config = dict(
    head_dim=64,
    d_mlp=2048,
    norm='rmsnorm',
    norm_eps=1e-06,
    rope_base=10000.0,
    attn_scale=0.125,
    tie_embeddings=False,
    parallel_block=False,
    init_std_up=0.0225,
    optimizer='adamw',
    lr_head=0.00568,
    grad_clip=2.0,
    final_lr_fraction=0.1,
    batch_tokens=65536,
    steps=12757,
)
Each number is 50 + 15 x the weight over its row's rms, rounded and kept within 0 to 99. Layers, rows and columns count from 0. The size before them is the row's rms in percent of the matrix's.

# up: layer 4 MLP up, 2048x768, rms 0.0203, rows 560-583, columns 672-767
# down: layer 4 MLP down (transposed), 2048x768, rms 0.0174, rows 560-583, columns 672-767
# gate: layer 4 MLP gate, 2048x768, rms 0.0212, rows 561-584, columns 672-767
up560 104:44 56 22 56 39 61 57 46 77 41 51 52 46 49 59 36 65 44 38 34 77 74 58 46 17 35 45 56 53 50 40 76 59 49 62 45 87 27 45 25 39 46 38 62 54 55 44 36 06 39 47 60 36 61 43 52 54 67 67 39 45 42 45 40 54 58 64 34 70 50 45 61 54 50 60 54 39 41 34 48 11 43 88 30 42 41 48 51 40 43 60 63 52 70 50 49
down560 104:55 43 32 48 68 85 46 59 49 32 68 56 59 55 36 44 72 59 53 54 53 45 87 37 48 39 47 38 50 39 54 53 51 52 68 44 51 84 35 79 64 37 47 49 38 45 34 28 61 57 69 34 65 30 44 31 33 20 78 55 44 78 72 34 53 42 52 44 45 74 25 45 36 71 40 80 70 54 68 57 70 21 53 20 53 26 56 60 53 50 37 67 45 58 52 54
gate561 098:73 42 71 37 44 37 61 71 51 41 32 32 32 56 36 28 46 62 52 37 50 36 31 55 28 41 53 60 46 52 66 49 36 36 58 34 34 71 43 27 49 35 70 38 75 44 67 56 46 74 75 53 35 56 65 60 61 65 71 84 32 37 37 44 58 60 45 16 65 49 57 39 56 50 48 49 45 59 47 34 48 31 65 53 09 73 47 32 53 34 55 69 37 50 67 43
up561 097:75 80 78 30 30 75 27 06 24 52 55 32 34 57 49 49 61 61 73 57 89 53 67 50 54 50 41 45 20 44 39 18 39 73 29 46 83 31 67 40 50 37 42 33 67 72 67 44 37 33 72 25 58 42 41 48 28 59 38 49 44 55 86 68 42 52 32 62 31 45 70 52 49 48 44 45 59 70 58 62 32 41 44 65 39 47 37 54 34 76 47 52 32 50 54 44
down561 100:53 44 48 76 68 33 64 40 46 24 24 56 57 25 57 49 14 43 60 64 70 41 38 39 31 33 29 53 61 55 40 39 51 62 52 84 54 36 41 54 17 56 38 63 27 39 36 58 26 68 58 46 38 43 65 32 43 74 53 37 54 64 28 82 46 51 46 51 42 79 52 54 63 39 43 43 26 40 69 29 65 62 51 61 57 28 48 50 39 38 51 74 36 48 51 91
gate562 104:45 47 62 73 46 30 36 47 54 44 34 36 54 56 46 76 32 62 46 49 20 55 20 80 38 43 44 62 37 83 54 38 63 54 34 54 54 72 51 38 78 14 34 28 46 64 65 47 52 53 38 31 43 52 53 30 61 56 52 28 49 56 64 54 57 82 33 54 43 33 51 18 19 19 48 66 14 33 37 47 34 51 45 44 53 54 56 59 61 24 48 51 52 41 35 83
up562 106:28 32 34 51 45 51 58 56 65 68 60 45 58 74 50 61 46 26 55 56 72 43 62 67 53 58 27 46 45 62 45 24 53 52 45 48 46 28 47 58 65 40 75 77 61 02 47 60 64 07 45 66 48 39 58 60 43 28 52 69 49 46 27 49 35 41 50 56 40 79 30 39 64 40 51 54 82 53 58 24 32 47 58 66 50 56 54 43 74 31 63 59 62 39 44 62
down562 103:41 55 41 52 25 42 65 46 28 74 61 50 45 33 62 44 73 49 67 48 62 23 46 28 42 39 54 44 57 42 47 58 39 58 25 68 52 15 40 47 63 53 53 57 42 33 56 56 74 49 57 65 37 56 59 54 55 27 61 90 57 35 39 62 50 67 80 67 55 48 28 50 74 51 35 58 84 60 67 40 38 57 50 59 59 68 52 45 48 49 43 86 76 41 74 59
gate563 099:53 56 52 82 56 75 56 71 48 64 45 44 57 57 74 53 26 39 34 84 38 52 57 49 47 68 40 33 60 61 58 24 58 64 51 27 42 47 64 43 25 33 60 50 61 34 43 53 72 36 62 49 61 54 60 43 62 42 56 24 20 40 35 52 54 72 38 41 54 48 53 54 46 17 52 64 55 33 54 48 30 65 53 46 52 70 53 53 45 63 40 54 78 54 64 34
up563 097:74 46 62 28 45 68 56 09 38 25 31 59 48 30 53 47 60 45 25 67 50 50 67 22 50 62 70 68 79 25 42 30 70 17 32 29 30 64 47 55 61 22 43 47 39 37 35 41 51 30 61 48 66 45 50 63 60 54 69 61 43 14 44 54 51 53 29 31 29 27 47 43 50 47 54 49 35 51 45 36 56 35 66 62 72 80 59 22 29 45 38 57 60 60 77 21
down563 096:39 24 33 54 47 42 68 49 41 14 40 46 44 71 32 41 65 28 49 42 45 54 53 50 24 49 20 51 66 64 51 54 52 58 38 73 71 55 34 57 65 58 27 51 49 44 51 51 54 40 22 34 51 44 77 52 34 65 60 46 80 58 51 35 45 59 57 56 60 48 44 50 77 64 36 55 58 55 28 52 36 60 43 75 94 36 38 35 68 75 63 38 45 60 74 38
gate564 098:48 60 86 52 55 54 52 42 57 36 79 62 62 32 58 54 51 30 33 58 64 46 41 33 14 59 33 72 66 38 59 73 42 41 58 57 63 48 72 56 49 48 52 67 45 27 56 43 56 24 82 44 67 42 73 26 52 18 55 63 23 56 53 77 42 66 72 64 68 34 51 31 61 57 67 35 42 73 60 45 51 49 32 91 16 38 47 34 66 66 50 44 55 50 30 75
up564 096:56 58 27 64 56 61 68 58 51 70 48 69 57 54 45 39 63 56 55 21 45 45 47 55 41 39 68 53 49 56 54 53 48 19 51 63 34 41 60 30 57 48 31 47 43 67 35 40 58 42 62 72 42 51 49 51 52 64 56 48 44 52 96 44 68 44 36 37 56 47 56 34 81 68 48 79 43 32 52 58 47 51 87 66 38 86 74 73 34 78 60 59 42 62 69 59
down564 097:31 34 61 42 31 37 60 33 56 47 50 66 55 39 39 39 57 58 60 28 52 65 41 39 32 36 35 57 42 49 44 67 47 37 56 64 69 94 54 61 37 28 45 44 31 41 45 46 29 68 50 74 65 58 57 51 53 32 50 50 30 54 50 28 56 69 67 58 39 20 46 55 43 43 51 33 44 54 66 22 50 50 09 80 79 48 49 39 63 30 49 79 42 52 68 53
gate565 095:60 35 24 58 54 39 64 44 44 48 43 45 63 69 43 48 60 66 66 39 57 11 71 69 50 67 35 26 74 57 53 61 55 63 25 46 37 63 69 49 25 43 70 36 66 32 59 66 66 72 33 73 61 41 46 51 38 57 51 08 41 32 60 37 76 23 61 53 43 57 45 41 83 43 59 35 48 51 40 56 62 51 35 39 75 16 87 43 61 43 18 49 51 55 39 49
up565 095:72 56 34 51 56 45 73 18 33 55 78 47 57 46 43 65 57 53 67 54 82 64 43 62 37 62 57 46 26 49 55 32 46 73 30 28 48 43 37 68 26 63 67 42 75 52 49 69 26 71 48 56 21 39 64 70 51 50 18 47 62 15 57 73 82 38 38 35 58 68 55 52 48 66 45 51 51 51 52 37 59 73 45 36 34 53 57 37 53 64 66 51 56 43 38 47
down565 095:45 59 47 31 35 62 30 48 61 58 62 41 46 67 70 41 22 48 50 40 56 43 50 54 51 40 29 60 64 33 47 31 45 31 50 55 49 18 65 33 64 38 38 77 59 45 39 63 82 45 62 15 78 49 51 49 55 56 43 55 37 30 52 76 44 72 76 50 63 14 73 53 57 46 46 57 72 43 48 26 52 81 38 81 67 50 59 67 39 62 23 75 52 50 71 66
gate566 100:46 39 52 38 49 47 59 52 74 71 40 73 53 45 40 47 64 45 25 46 34 63 46 41 37 56 37 62 61 43 48 87 77 35 68 30 41 64 33 49 25 36 48 68 66 70 22 65 51 58 87 35 51 51 16 70 48 33 65 59 54 48 36 43 53 41 30 73 51 41 36 52 34 55 56 28 50 46 56 37 61 38 58 40 58 85 50 54 32 44 49 31 36 53 50 66
up566 097:28 58 68 76 38 28 58 27 70 48 39 27 51 22 75 50 53 41 59 78 27 61 52 36 82 65 49 67 38 41 46 66 44 55 28 76 49 30 78 62 44 48 65 52 64 41 60 49 40 24 47 82 64 41 54 52 59 45 46 24 38 62 44 51 48 55 42 41 59 32 45 48 56 41 50 56 26 50 53 38 51 60 58 31 68 58 41 48 65 53 47 23 54 39 57 71
down566 098:78 43 31 65 54 42 43 49 60 69 79 43 77 59 75 59 72 52 76 41 63 47 27 53 71 61 42 82 67 58 46 45 73 52 39 40 36 57 51 59 37 35 39 52 44 66 37 58 68 16 53 28 79 37 42 82 47 43 55 66 68 67 32 51 42 50 78 50 48 28 62 31 53 60 20 59 18 57 58 58 28 50 54 41 54 58 54 55 58 42 57 39 62 45 49 24
gate567 097:81 48 39 59 58 35 36 62 75 58 71 64 52 44 68 49 50 61 46 45 66 47 64 37 47 43 52 80 45 58 50 52 41 45 79 22 41 56 45 63 31 45 68 33 42 39 58 64 51 55 38 64 31 41 61 25 30 52 49 56 25 57 49 38 68 39 58 41 57 71 51 35 55 47 64 33 78 53 65 52 41 48 51 48 45 77 30 61 67 67 59 24 58 69 45 44
up567 098:65 79 63 50 45 65 74 54 49 39 46 53 45 57 24 61 67 45 29 64 45 34 27 70 44 40 50 74 62 63 49 51 59 37 59 55 49 39 51 32 61 55 48 42 43 79 75 48 49 50 63 43 39 38 59 59 70 61 24 46 66 42 37 78 67 48 47 26 46 60 39 70 02 34 29 49 29 53 28 36 52 53 37 42 64 49 87 29 36 54 40 35 46 30 31 37
down567 098:72 20 65 46 66 23 68 51 60 27 62 61 55 62 76 53 24 63 59 52 64 55 51 48 40 44 45 49 56 40 55 52 51 42 58 34 59 38 50 49 42 59 39 47 58 70 63 71 46 65 26 39 65 76 75 29 63 42 27 45 38 37 68 42 64 36 11 39 38 07 45 72 57 53 47 72 63 57 40 27 62 55 60 33 29 49 35 83 60 70 34 59 38 81 58 60
gate568 100:50 57 71 65 30 62 58 54 52 30 36 44 59 64 35 73 35 48 36 70 50 75 21 60 49 89 48 54 60 45 51 51 60 43 50 73 17 47 36 30 52 15 49 57 71 69 61 56 63 50 38 51 97 46 60 54 59 67 57 51 67 52 40 71 38 45 35 52 96 56 57 29 67 31 68 20 55 60 38 27 29 54 38 74 41 35 44 40 59 60 48 25 37 47 41 56
up568 097:45 26 79 32 64 49 40 53 60 28 39 52 68 61 47 39 53 72 49 58 58 62 25 44 57 93 61 37 69 60 58 42 57 50 38 61 53 52 45 47 43 72 39 78 84 40 73 47 64 54 51 24 40 37 40 51 33 44 66 38 58 54 26 51 59 38 64 55 62 43 53 54 73 44 36 18 72 45 29 47 35 60 35 58 43 39 28 71 76 36 68 74 37 41 48 43
down568 098:59 25 63 61 48 53 42 49 64 25 41 29 74 64 85 38 19 65 49 29 42 25 50 48 54 67 67 38 49 37 51 50 62 50 31 31 58 40 59 38 41 63 71 39 51 64 46 77 53 49 55 41 59 43 55 73 56 53 49 50 72 61 28 35 50 71 62 52 12 39 67 70 38 44 81 49 83 42 51 54 59 31 55 18 65 52 52 68 67 62 50 51 41 45 50 11
gate569 096:28 48 56 54 47 24 54 51 29 62 66 41 60 50 59 77 45 35 67 58 41 14 31 49 50 18 68 46 69 40 26 56 54 45 64 41 34 57 35 34 70 37 35 45 35 69 43 55 35 37 69 48 54 32 42 35 51 34 27 59 35 64 64 50 43 31 44 62 50 32 33 43 48 59 53 48 82 49 31 49 63 73 54 51 48 77 61 58 52 61 50 49 29 49 21 52
up569 098:57 47 65 54 10 63 22 27 61 49 44 44 78 62 54 48 46 44 36 44 75 54 31 48 49 39 31 67 43 57 62 27 57 45 33 48 73 66 67 59 52 42 53 43 29 57 30 77 29 28 33 54 58 62 17 60 71 68 34 63 43 78 72 75 32 54 78 49 50 42 33 62 27 49 45 43 62 27 30 69 39 62 62 37 40 49 66 31 70 51 48 73 53 23 55 49
down569 099:57 36 40 36 76 49 59 47 36 56 53 62 75 49 49 40 44 48 45 61 60 41 62 79 50 36 47 68 23 45 71 57 26 58 56 68 38 45 44 36 43 38 54 27 61 46 43 27 55 39 60 48 14 50 43 39 57 41 53 20 31 68 73 20 61 19 46 23 24 46 39 46 06 67 51 82 85 52 50 51 43 51 42 47 40 64 47 31 54 70 51 23 69 41 31 43
gate570 100:50 83 64 90 19 47 36 65 35 41 57 26 50 51 27 64 54 40 46 42 52 65 54 38 56 57 60 37 55 46 61 50 22 25 49 27 51 79 26 35 87 45 59 53 57 58 55 62 53 34 28 49 42 61 73 25 38 63 49 42 64 65 64 79 51 31 53 16 55 52 68 75 82 49 57 61 30 61 58 54 46 43 33 58 37 67 66 75 65 71 44 35 58 36 58 26
up570 100:44 56 43 47 18 52 43 61 38 63 49 35 32 61 58 47 62 51 39 54 62 70 46 45 56 60 51 73 54 48 54 64 49 54 29 46 73 47 21 34 59 54 82 57 68 55 48 42 64 58 50 30 64 44 48 60 55 48 37 55 55 46 68 53 57 49 34 43 65 44 34 34 37 77 43 60 28 43 49 21 43 58 38 60 92 57 58 42 50 61 49 55 33 32 28 38
down570 101:40 64 51 31 52 62 56 60 57 23 96 59 47 50 63 39 49 46 43 68 48 63 62 60 59 45 62 34 38 55 33 46 62 56 45 66 42 72 36 63 39 58 39 54 59 20 68 53 39 48 64 39 53 34 60 06 55 71 64 43 44 42 63 74 69 52 48 50 63 82 53 82 37 22 48 60 40 56 42 36 30 33 49 60 16 35 55 09 56 60 46 80 55 59 62 43
gate571 095:27 43 33 71 47 44 39 41 49 66 56 91 67 42 30 42 38 34 44 54 42 52 44 42 39 53 34 42 34 49 49 68 56 55 75 46 36 35 66 56 55 32 00 77 45 68 50 25 34 48 52 61 46 67 65 63 54 70 49 49 63 16 35 63 80 49 57 35 77 63 36 48 80 57 30 50 43 18 71 44 60 63 61 69 47 45 49 58 30 24 42 52 48 62 63 65
up571 099:19 64 50 40 64 36 36 39 60 56 37 87 32 45 32 69 76 43 40 60 65 43 23 65 27 72 31 44 17 50 54 41 61 27 64 38 44 44 49 28 45 42 31 38 76 48 36 44 58 66 22 40 43 42 80 63 56 64 64 70 62 43 53 45 42 42 45 34 54 64 36 21 17 62 32 66 54 31 59 66 25 47 81 62 54 53 54 46 32 77 33 51 63 67 40 41
down571 099:43 43 54 74 88 45 47 59 71 52 44 64 55 01 25 50 58 38 50 80 44 41 64 39 52 40 66 56 46 63 59 36 63 49 79 66 47 38 38 66 88 38 73 58 36 55 54 65 24 33 55 48 70 14 66 54 44 56 48 59 60 63 58 59 51 58 24 27 24 37 44 64 63 37 43 37 74 54 15 35 45 38 68 26 51 46 38 44 55 32 38 64 48 40 57 41
gate572 100:50 43 63 40 36 65 32 64 70 17 36 25 57 52 54 48 49 33 30 37 65 38 59 47 57 64 42 71 39 50 42 39 48 63 87 87 67 53 50 66 38 44 50 68 47 35 59 35 67 29 44 54 38 70 49 44 41 65 54 33 63 68 99 44 80 65 54 54 54 62 61 08 49 76 53 43 29 42 30 56 45 48 44 68 61 39 35 39 51 72 45 65 25 74 72 61
up572 100:56 63 68 18 66 53 68 51 18 59 70 55 47 67 77 73 35 40 39 64 33 74 46 74 47 40 39 66 42 24 50 60 66 40 52 31 53 59 52 49 48 42 41 61 59 26 17 38 66 35 43 69 24 43 46 42 41 24 35 60 41 34 68 75 28 44 62 49 55 36 54 48 48 43 57 53 40 65 42 44 50 52 09 54 98 44 56 38 70 37 41 66 34 51 63 29
down572 100:62 60 22 08 68 38 21 51 47 69 62 75 55 34 63 63 62 45 19 59 47 49 40 44 54 57 21 65 61 53 81 47 66 50 99 35 58 38 42 29 33 69 72 35 36 35 66 46 52 69 38 83 44 55 72 45 63 54 57 49 24 46 49 46 75 46 32 64 59 58 66 47 37 66 36 48 66 70 41 62 41 57 48 65 34 27 32 21 56 63 75 43 42 56 67 32
gate573 098:52 56 53 44 54 34 15 58 61 34 75 38 44 37 32 52 51 55 62 42 52 45 55 55 60 30 39 53 42 53 55 40 46 67 57 71 44 63 30 42 55 64 48 45 64 48 38 65 61 17 40 31 75 62 60 66 36 75 60 63 82 25 50 67 39 60 59 49 77 52 55 35 80 41 68 73 64 41 35 63 33 53 59 52 26 55 53 34 79 53 62 35 62 42 14 68
up573 096:48 30 42 43 47 47 56 60 58 40 46 34 51 58 41 55 54 48 44 59 55 53 44 55 57 77 16 52 60 40 40 62 31 33 64 58 58 26 72 32 36 33 50 48 57 78 46 29 54 73 64 58 34 55 41 42 95 54 35 39 49 66 52 48 49 70 60 53 34 47 62 55 79 23 42 77 63 36 45 45 68 46 55 66 35 49 24 38 31 57 82 55 44 26 46 40
down573 097:35 50 38 48 39 48 63 46 32 44 58 51 58 18 31 21 53 65 57 38 41 49 46 37 66 58 26 68 39 53 48 61 31 49 53 59 32 54 41 13 61 43 27 37 42 69 32 39 25 39 40 46 39 45 42 59 86 42 31 45 89 59 65 41 59 54 59 54 46 39 69 46 46 58 58 77 21 75 72 32 56 50 56 20 52 37 85 60 30 54 44 46 50 40 33 48
gate574 097:43 40 53 62 58 30 59 47 57 45 48 37 47 46 65 59 49 29 63 35 50 70 55 45 53 74 54 66 64 42 40 49 39 39 52 45 40 62 53 52 67 32 71 42 85 92 44 67 76 66 83 27 41 83 69 43 38 39 36 59 27 44 49 55 68 35 39 44 58 58 45 58 57 52 35 50 70 46 53 41 36 54 09 38 34 63 34 51 34 65 63 81 40 29 30 64
up574 100:70 28 35 52 31 44 52 34 50 55 51 29 73 45 30 56 79 37 57 66 40 51 55 30 29 68 40 25 64 47 31 63 54 49 47 34 56 55 40 42 34 59 56 48 70 36 63 23 44 53 53 45 29 77 71 49 86 55 57 26 38 67 41 66 40 34 42 34 70 59 70 46 47 64 46 57 40 44 40 79 60 46 33 50 76 64 46 30 45 50 50 66 30 27 40 56
down574 097:56 54 36 51 54 51 67 63 52 44 51 51 64 54 78 58 46 15 30 41 33 39 63 72 63 50 56 24 48 52 39 21 57 32 73 57 37 44 83 44 51 55 43 37 65 77 57 65 52 52 66 49 44 46 28 49 24 67 37 70 46 48 49 52 59 40 73 58 71 75 45 38 27 19 44 44 53 35 64 47 49 63 20 61 59 45 50 80 38 50 67 49 71 63 36 56
gate575 101:59 42 45 58 35 47 69 55 57 56 59 36 88 45 41 26 46 76 53 79 45 60 35 67 56 51 48 51 72 58 34 42 24 69 63 55 59 55 75 41 65 38 53 47 48 41 47 44 44 33 90 71 40 53 48 71 36 54 51 29 37 42 68 58 46 37 47 48 42 53 49 40 37 50 71 47 52 61 19 67 63 76 54 59 44 56 31 42 51 51 64 44 17 55 53 59
up575 106:85 44 15 34 28 76 49 51 46 39 48 54 44 53 58 46 57 63 37 32 21 54 56 18 39 73 57 40 57 29 31 73 46 69 57 38 60 62 47 63 41 31 63 53 80 27 55 41 69 52 57 42 36 48 36 65 37 40 44 48 43 46 62 42 66 79 56 39 43 29 62 59 71 16 47 47 22 10 53 69 42 54 51 69 73 41 47 74 50 39 41 31 55 43 68 45
down575 104:24 60 47 10 45 72 47 49 40 39 47 58 56 44 41 47 59 42 71 38 51 63 38 29 62 65 06 49 69 36 54 35 58 63 44 53 67 47 29 52 38 82 46 65 42 32 29 64 54 40 47 43 51 39 42 45 57 38 68 80 32 46 58 84 46 33 22 37 27 21 46 27 36 62 33 36 20 40 57 54 63 26 48 57 64 54 56 63 51 45 58 56 50 44 38 61
gate576 098:58 52 59 23 47 32 45 48 57 45 68 56 72 62 41 30 52 56 24 81 31 63 46 59 73 53 50 68 56 43 54 55 72 65 50 77 19 77 32 62 31 61 56 50 62 26 61 23 46 44 58 51 61 53 30 43 48 34 87 30 48 63 57 58 88 15 59 40 67 45 96 51 63 44 69 54 51 94 54 33 51 24 51 39 46 52 35 25 61 56 47 63 35 56 46 48
up576 095:36 35 78 35 32 47 50 54 58 52 43 27 51 40 39 36 55 61 72 36 54 58 85 39 59 44 44 46 58 46 65 46 29 51 57 58 74 52 46 40 17 35 32 21 33 54 69 45 66 60 70 63 15 87 55 78 67 57 56 57 47 39 55 35 49 49 74 27 33 59 53 54 67 70 79 47 63 26 32 53 68 54 69 50 63 49 29 47 54 97 36 54 36 40 15 58
down576 095:26 51 45 46 27 56 39 33 55 49 55 30 60 47 64 59 06 45 46 42 49 67 53 58 77 49 60 66 47 42 55 91 72 54 53 54 71 46 66 13 70 49 59 47 35 73 74 41 44 79 61 33 63 50 84 63 54 52 44 88 43 38 61 24 23 58 54 57 58 29 52 51 55 49 47 70 21 41 21 37 54 20 54 65 59 67 55 85 42 49 75 36 35 48 32 75
gate577 100:44 58 41 78 39 43 63 46 63 51 46 29 35 25 45 52 56 59 55 31 42 33 49 23 60 38 34 52 33 53 70 60 25 49 75 77 47 27 69 65 45 61 48 51 58 36 36 64 46 17 63 59 41 42 56 70 82 79 25 42 66 62 51 57 39 42 52 63 57 42 29 10 39 49 78 67 56 25 59 58 91 57 79 34 46 56 41 45 59 28 32 53 37 59 81 46
up577 105:51 56 47 53 30 41 43 30 55 54 79 49 34 64 38 67 56 57 65 37 67 40 46 00 51 47 45 54 59 37 44 50 54 34 47 56 80 25 40 72 59 55 56 54 18 43 62 65 26 56 77 57 35 71 85 69 81 81 41 52 48 41 52 46 57 49 78 52 53 37 27 54 22 59 57 46 60 47 41 64 45 30 55 39 56 59 50 79 59 62 56 58 32 32 52 47
down577 103:36 47 40 53 48 61 59 67 46 55 59 47 29 54 40 54 80 34 32 43 54 67 26 39 39 48 52 82 28 56 40 53 92 41 63 60 45 33 34 19 68 53 44 17 59 48 82 44 54 59 49 50 42 68 63 41 63 54 46 41 24 44 48 15 50 32 63 67 70 65 35 43 67 58 50 47 89 46 73 59 57 59 45 57 37 50 52 59 59 37 50 30 51 40 62 33
gate578 103:32 52 82 50 47 24 49 31 62 45 57 39 35 39 53 51 55 39 34 70 44 50 54 52 56 98 47 58 62 46 61 72 48 47 61 34 51 55 30 54 48 39 54 42 47 44 38 69 46 42 65 55 45 46 67 71 54 53 59 17 60 70 38 48 51 60 53 51 61 40 32 62 39 67 47 37 68 34 34 27 80 64 46 54 50 29 56 54 59 43 57 58 62 63 32 72
up578 106:25 47 32 65 30 47 60 25 36 68 33 47 25 42 74 66 60 45 44 06 48 56 54 35 33 59 30 65 55 33 42 66 30 63 52 57 43 32 65 40 48 41 47 43 52 38 57 39 43 39 34 57 33 35 53 52 54 38 58 83 54 50 68 65 34 71 77 38 53 69 35 30 71 57 50 18 38 35 53 68 33 41 57 49 58 57 75 50 70 60 25 60 44 42 58 37
down578 102:67 34 37 68 64 59 47 51 56 31 71 41 54 52 42 30 52 68 52 40 28 66 35 40 48 27 55 49 56 29 49 98 52 59 60 47 39 50 59 18 68 66 63 46 30 40 70 71 22 42 43 54 72 59 62 27 54 63 28 63 50 56 59 79 20 70 76 63 57 28 55 44 71 77 40 57 50 39 75 32 46 58 53 23 57 20 56 73 47 58 33 11 41 55 62 27
gate579 099:39 57 34 51 80 25 29 73 46 59 47 43 54 53 40 56 28 37 42 52 42 55 70 32 51 40 36 53 64 46 33 61 47 45 63 46 24 26 51 26 39 42 74 15 62 79 32 49 57 63 60 49 59 51 47 74 51 46 46 34 45 21 78 51 39 29 59 62 55 70 70 58 57 67 70 37 48 53 27 80 37 56 85 67 41 66 48 44 41 73 58 35 55 74 25 35
up579 099:61 32 54 51 49 39 56 44 43 39 41 45 70 50 30 54 64 73 53 50 50 71 51 48 41 26 39 26 39 74 44 65 47 53 33 33 76 70 26 38 46 55 60 35 69 37 40 56 57 45 70 32 49 16 40 78 42 60 52 46 54 46 44 29 49 61 52 52 60 78 47 53 55 66 51 49 49 68 69 33 62 22 47 49 47 54 46 49 70 32 41 39 44 58 52 69
down579 099:41 58 47 71 43 19 41 63 61 55 62 66 57 58 44 48 22 27 41 24 48 34 72 35 59 55 55 43 16 71 58 58 73 47 60 42 50 54 33 64 36 04 21 21 49 40 62 36 53 52 49 74 26 56 63 80 69 37 50 45 26 43 85 71 55 44 71 37 52 43 65 41 51 52 55 50 65 71 35 44 46 48 49 44 26 56 51 31 39 41 34 28 46 45 32 31
gate580 098:50 62 76 48 39 40 60 37 50 48 52 67 36 34 54 33 46 69 59 50 58 31 49 15 65 56 38 64 57 45 49 38 72 71 44 68 45 59 58 29 53 35 34 67 30 28 59 54 53 31 36 43 59 79 42 43 55 67 36 46 45 38 31 89 63 66 57 74 60 31 52 34 54 63 58 55 74 28 42 40 47 57 60 59 33 24 76 57 29 77 53 47 44 31 24 47
up580 096:50 69 32 69 74 46 48 39 33 48 70 28 60 62 14 65 41 55 37 70 58 66 71 54 48 29 35 47 34 46 28 36 44 62 68 43 51 31 40 42 57 39 55 61 70 37 45 37 66 53 32 47 50 65 71 58 42 56 52 62 41 15 69 59 58 50 16 50 28 48 52 34 55 39 55 26 51 74 34 43 46 48 50 73 75 55 39 60 45 42 88 38 11 48 49 27
down580 097:59 52 56 59 34 44 75 41 48 84 60 45 51 13 41 67 57 36 18 58 70 57 51 62 76 40 62 33 50 31 48 52 34 51 31 33 64 56 42 44 22 40 45 75 57 68 51 38 62 49 74 58 35 46 73 64 20 36 41 52 50 31 80 13 57 32 48 35 56 72 40 36 59 51 35 28 41 48 42 38 69 47 47 53 36 60 64 44 56 52 38 39 46 45 61 70
gate581 100:29 58 43 68 48 52 23 42 57 55 33 76 46 28 62 39 29 51 43 52 35 16 42 46 63 16 68 69 33 59 60 75 66 48 48 38 55 62 49 20 34 36 52 54 38 29 51 20 35 22 42 73 26 41 69 41 46 70 56 45 74 67 46 58 43 39 65 43 53 35 39 53 45 42 49 33 59 39 30 44 55 42 62 85 41 68 69 65 75 64 41 76 48 50 51 48
up581 102:43 36 57 39 52 53 34 61 76 38 63 46 34 59 60 60 55 45 46 36 58 38 72 47 46 57 55 33 16 60 71 68 54 67 71 84 51 50 61 37 63 73 54 40 38 42 46 56 57 65 67 52 52 61 39 66 14 34 03 26 50 50 45 56 48 40 45 63 52 36 29 59 30 46 51 53 41 50 14 55 32 67 43 26 40 47 25 47 63 21 60 46 46 64 62 49
down581 100:70 13 50 41 62 63 41 51 54 62 44 49 55 62 89 40 46 53 61 40 48 36 50 30 56 47 54 65 39 38 43 63 25 54 36 33 49 82 35 66 38 94 34 60 60 53 33 60 64 61 52 58 55 45 37 56 36 43 81 60 64 38 33 79 34 36 51 64 51 37 21 37 78 54 43 47 36 52 72 64 18 57 43 41 24 57 25 57 51 41 67 68 66 54 24 52
gate582 102:31 54 56 50 58 59 34 47 28 39 25 80 62 58 58 52 33 32 45 49 33 32 68 33 13 58 68 45 60 64 65 45 33 26 49 35 67 29 39 65 49 54 54 57 38 37 28 53 52 45 39 61 42 35 38 48 54 42 59 41 57 37 39 34 39 78 65 54 60 53 50 31 44 57 18 69 36 28 34 49 55 51 65 99 41 38 38 35 46 62 49 41 24 45 41 59
up582 100:35 50 61 55 55 63 49 41 44 64 17 59 68 35 44 80 54 31 63 54 61 60 51 58 37 38 66 69 48 83 45 65 51 35 22 52 44 50 53 36 57 64 58 64 30 44 44 53 31 42 45 52 47 55 53 40 49 53 38 80 74 50 41 52 52 47 44 55 47 52 44 53 45 62 39 72 41 51 35 49 35 41 40 47 51 28 59 54 42 84 82 62 39 85 60 69
down582 099:55 83 61 31 34 69 47 36 42 43 29 41 38 35 39 56 58 56 45 30 41 36 49 31 32 51 38 24 37 40 30 36 35 76 56 36 45 14 31 48 59 61 51 11 62 53 54 58 60 66 46 32 57 77 39 49 63 34 41 42 11 68 56 38 51 56 48 56 33 78 50 00 57 51 38 62 37 33 33 42 42 49 50 62 32 55 31 52 51 18 51 58 89 32 20 63
gate583 100:40 53 62 51 38 24 44 60 61 63 66 57 42 44 54 52 35 60 55 30 64 61 44 38 41 27 24 62 66 65 40 89 69 35 72 64 32 46 81 33 59 72 45 52 51 31 49 42 51 61 50 65 58 37 43 47 21 65 34 53 45 54 64 32 39 37 57 60 63 76 62 22 46 44 74 62 49 52 74 34 24 51 60 53 42 32 76 60 15 32 58 40 48 64 21 87
up583 097:39 58 31 38 66 31 60 38 66 41 41 31 35 71 50 20 44 74 59 43 54 58 71 35 32 69 56 59 19 36 44 47 78 35 37 55 48 38 24 51 34 19 58 71 34 34 32 35 35 46 66 61 33 26 70 72 67 45 65 46 46 36 55 69 79 64 67 25 54 35 79 60 57 65 61 73 47 46 45 38 74 59 55 21 48 46 52 59 54 50 53 55 56 47 47 34
down583 098:44 26 63 35 40 40 51 56 42 39 39 65 47 31 48 45 57 60 56 52 32 33 57 23 49 47 57 35 61 56 49 75 38 53 31 65 33 60 46 53 69 86 60 29 38 60 21 67 47 57 66 53 39 38 40 29 59 60 61 52 51 60 66 33 56 49 39 50 74 56 79 64 68 39 55 33 45 53 66 66 57 73 52 52 63 40 13 43 45 58 50 59 40 60 46 57
gate584 099:75 32 51 58 43 72 44 63 44 49 40 25 68 42 26 59 33 47 34 50 34 52 48 51 66 54 55 50 63 58 65 61 60 48 48 75 65 78 59 49 35 41 39 45 54 64 48 36 34 36 50 43 25 28 59 52 32 64 41 66 57 65 93 59 10 53 50 54 63 47 53 63 36 29 53 54 28 23 17 39 24 63 68 68 36 58 59 58 67 45 65 24 55 53 34 46